config.yaml
bias: "all"
init_std_qkv: 0.0391
init_std_up: 0.0391
grad_clip: 0.5
schedule: "wsd"
Each number is 128 + 24 x the weight over its row's rms, rounded and kept within 0 to 255. Layers, rows and columns count from 0. Numbers have three digits each. The size before them is the row's rms in percent of the matrix's.

# layer 2 MLP down (transposed), 512x128, rms 0.275, rows 37-58, columns 64-127
101:121119127119141149117144167116102134163119091157085170128136150143150113142112107100142155141127124131157100189108138157170107112121153152071112119118108121121138098148119118092133144126116109
111:109133118116134136152152087150117148136140114120152102144180161095065143127141141171112096125160110136055117122168125079099139150106137122166141115153135105151148125125131090147137130133113126
108:124151169110096118121107100089135074135129081164125137165145121130136161104124081122107110129155125189100103149137081088150110128113163109144090076117103144191141103119093125115126136114119119
097:149138121142151111185130160117146132151168143146132163117124139126115133148120104092136159199138164148160151131142167119136163147108135095099155130163107105147138081093128052115144090136121124
092:139088129085170140147153108144142118107151139126170104111125151124103170151143092152096114152093112156140123131134130085130152095109139108135145181156155120130082115158077124143069145138105106
097:139142093134123145085090179125112117098154128185100124155131121139126088096161141107130123153160151112123160105127143128143140134137156128167125134088101118073148133159111126143114121126128090
104:150131143134148137128119164139131078139130100169123128149096122157143078097122121123118097178134095105123124120176131143148135122187188147168114111119127088150130114103124122120093128125063152
113:126121079080109123129104182101126132158124108135128107148143121112089135099143100129079145103088116179164118151127188114147089176125171135146106115136098111153117152119104112123124124115107149
110:121154134102121127161138155126128105154099151158141120160148144110112151125121144145121107152156164107131127144060119188134120131089114155117180158119145128083177135135116113076157145093109177
090:135151079081172125122121137131135115148085152123112098112112097163134120098130119085168169120136164174111145103126106130127195115102121128126174146123102140120128123137149126111165123088108159
101:143112093134098122162163140088129134100148148160146088146145137168168171102130198103103126083128117148171114091155143129111113146111142102130153139119101159106098083124123092142126121113164129
084:118105102108117114095118173144153110086122109119100097133091103102153117139118090124136112101155093117123116117112100128118111127095130138078107105130089109122100087082141116126091093115114091
100:169121144095129139137125111149149150131152118130078108099159139154120150129142113149139137137117142101167167117111098096133129117151073101133154144177148109137134091172124133093111144153148073
105:129099109106076172079106154144113111112132124120148098138122132147155105129129146126123149117122122114100149140099125114109118110117129140141135123138130129114133171182190129115109123120140132
091:147127168144128131160098124124118161141153068154081101139094151128135157156138088107155152142131132134132130110107105085097118156069134120106106125154095105144114074139117093134118131108125125
108:136138070134132091091084105173143126165118144092157084131167148133121152148188158127155099088123136117098137154109107089103162100119138080121141114124086102121147124085117113107144129105116122
084:162133084135063125094133135105109135121103152085120146148106145113140114177169128123124117132135121165082153129132123092154123154143090152129082127156107127122095095120154129122114137058132131
108:128097147102130140116097165133125130149118106108091109092104103129109175133113151165100153146120138117143104080116134135122117109144095140118149148151112109156188135143116114144148117104156102
095:120117127115161141139119154091094110162130130136155103115118117113102107078150132124162124138061135175156109175129132153128167102102168119097120146147061145154099118090071110102147131162125108
087:084108130145117112142161158150146086104123162134152118130107135124125128115182056146154139125143090114088149168139151161143149162168086153105098137172142120149130105123131153091098114113127164
112:151089102121115096173107118126156176136115089134130132142123154122123079167109093110094075173087130130138128114120126125089139175142120107150115163122128131152121133129097116097102125100112155
087:135111122099118121128124136151101152127122085123107135116184154141111195120103116128204140110109118119109129188084160130134114121156114124076154118102122152105154106135095118106140134109140163
# layer 2 MLP up, 512x128, rms 0.309, rows 38-58, columns 64-127
100:103082106082114101143167114128109112127120104150174123110145112129116159061132127121140126123168113113123164165114157127119123134131088140134105168136114144120132140176141119107129105142157127
107:133158112162142134153153127135113133154098170070119129153130105098147115108105134092109081101128146113126160105128151142080134161115141143139106108134142142137090105040092114123121150120149138
090:172122107161172128128100167156133115126092141168120184101168107129151104148131174126143155147134161169096128107161106125139118097118131141099110114132127115195134118105161123116112148125122103
082:155137123085176128149141115145108100121128076101141097122112154132131120130150121105075093143140135112111186132132114093139120125100099121132081150119151123169104133173149135103100125150134146
092:127139153131102169085098090122117121117173159125093130150139159174098129105175158112176127129142173146146148140084099127142128087162150108135157092129097151133125151144173117146155086138152104
095:122154160115122134146137107136127175115161130118108146112121159125152165147143109181072111113118123078119125161157149153102119108071088135094154137134112123154101173164114135083142144150182133
109:195124081132140133155149103111158165108170073142116100117146159165111129106119132114128103137107109105122159120177158164163158116147114127124096131112133101109114161160137112119121164098165142
098:087175095081142144114130125099113123148126087103151082152133129133112135093139171128105165142117159103138122160128075142129175131112099115088200173120105145135141142178137142136169165099120169
088:133092127125148141124129143149092145163117080066083161139086166140130109131110124143101106130126094083149168113112106129125135125134166093135092162123088138127105128117160136120139119084114141
090:121141114176156131124115121118127149113134108136110105108106151112167128126129161077108119116166154117141137129135116091101112155104156126097124137114102136146120074171093190169112129094156135
091:088134142148116140115178107148106151158126157119147107146141108152138147145179100100124120121138186152166122155134120169182109134154125106132128129115136135133118114139086135102141103133147133
095:124117152157086158165151084088111135113131099092066123126135138117139201124115129126143133105149122131173073114143146122119132124126140110134105129118122184125156145107145136135145118153143151
093:125156171064123135112112117168090137155138155138130120132112133115113107169138133134111119147112157089118145081127121134118119167142114109118127147190080083140148158151129099144125061108105127
090:137116098140119168134133105117140077148085121076126120146152095133143125114136152107111127123182162117124140168179138155137082139137090099122133141100156100166091142127131166157117137123155135
098:107107104134124109070093166154155115092167083101122122153108129134128119094157142194119125131151167119126125115145138077110141117103144130115155119158129104149166104126127108159148152132159145
093:142135147162144177152130112169166133142113146157114191131126091121170114176131070141129145171105127129175102138132093121185117110161118074094103097123113153135141098145102125134155112138128152
095:137140109137164132132135092113117135120103132084146113110136128182141131104103124138122141113109155152145055152125150145150150126155124105130154115137144196162162114130145097146152125133134120
100:117119139119081084138135130127117152142101133113143083130086136094189153112144099143153123112170146112104120156119115131135123136155121087134107119101165119157148166136109144089118145118165147
096:108153085149129143175086131075133093103092120137164142175105108136147098125143131101125114095120122096134139119123156153111147157136127147116121141135168085146132112098127155118160145141112163
103:130100118134113128146109130149107155131144107106129092094088104152111129115149107140141154139128150134121099129129139093118141059137102120122119165159137108133124090140145122048145105107175115
105:134193131147153162140144167106098096131129119124131139154101112123150102169137128109128077136160132105186131136170121110137150111137147120127125134169121142122099094113147111150141113131176068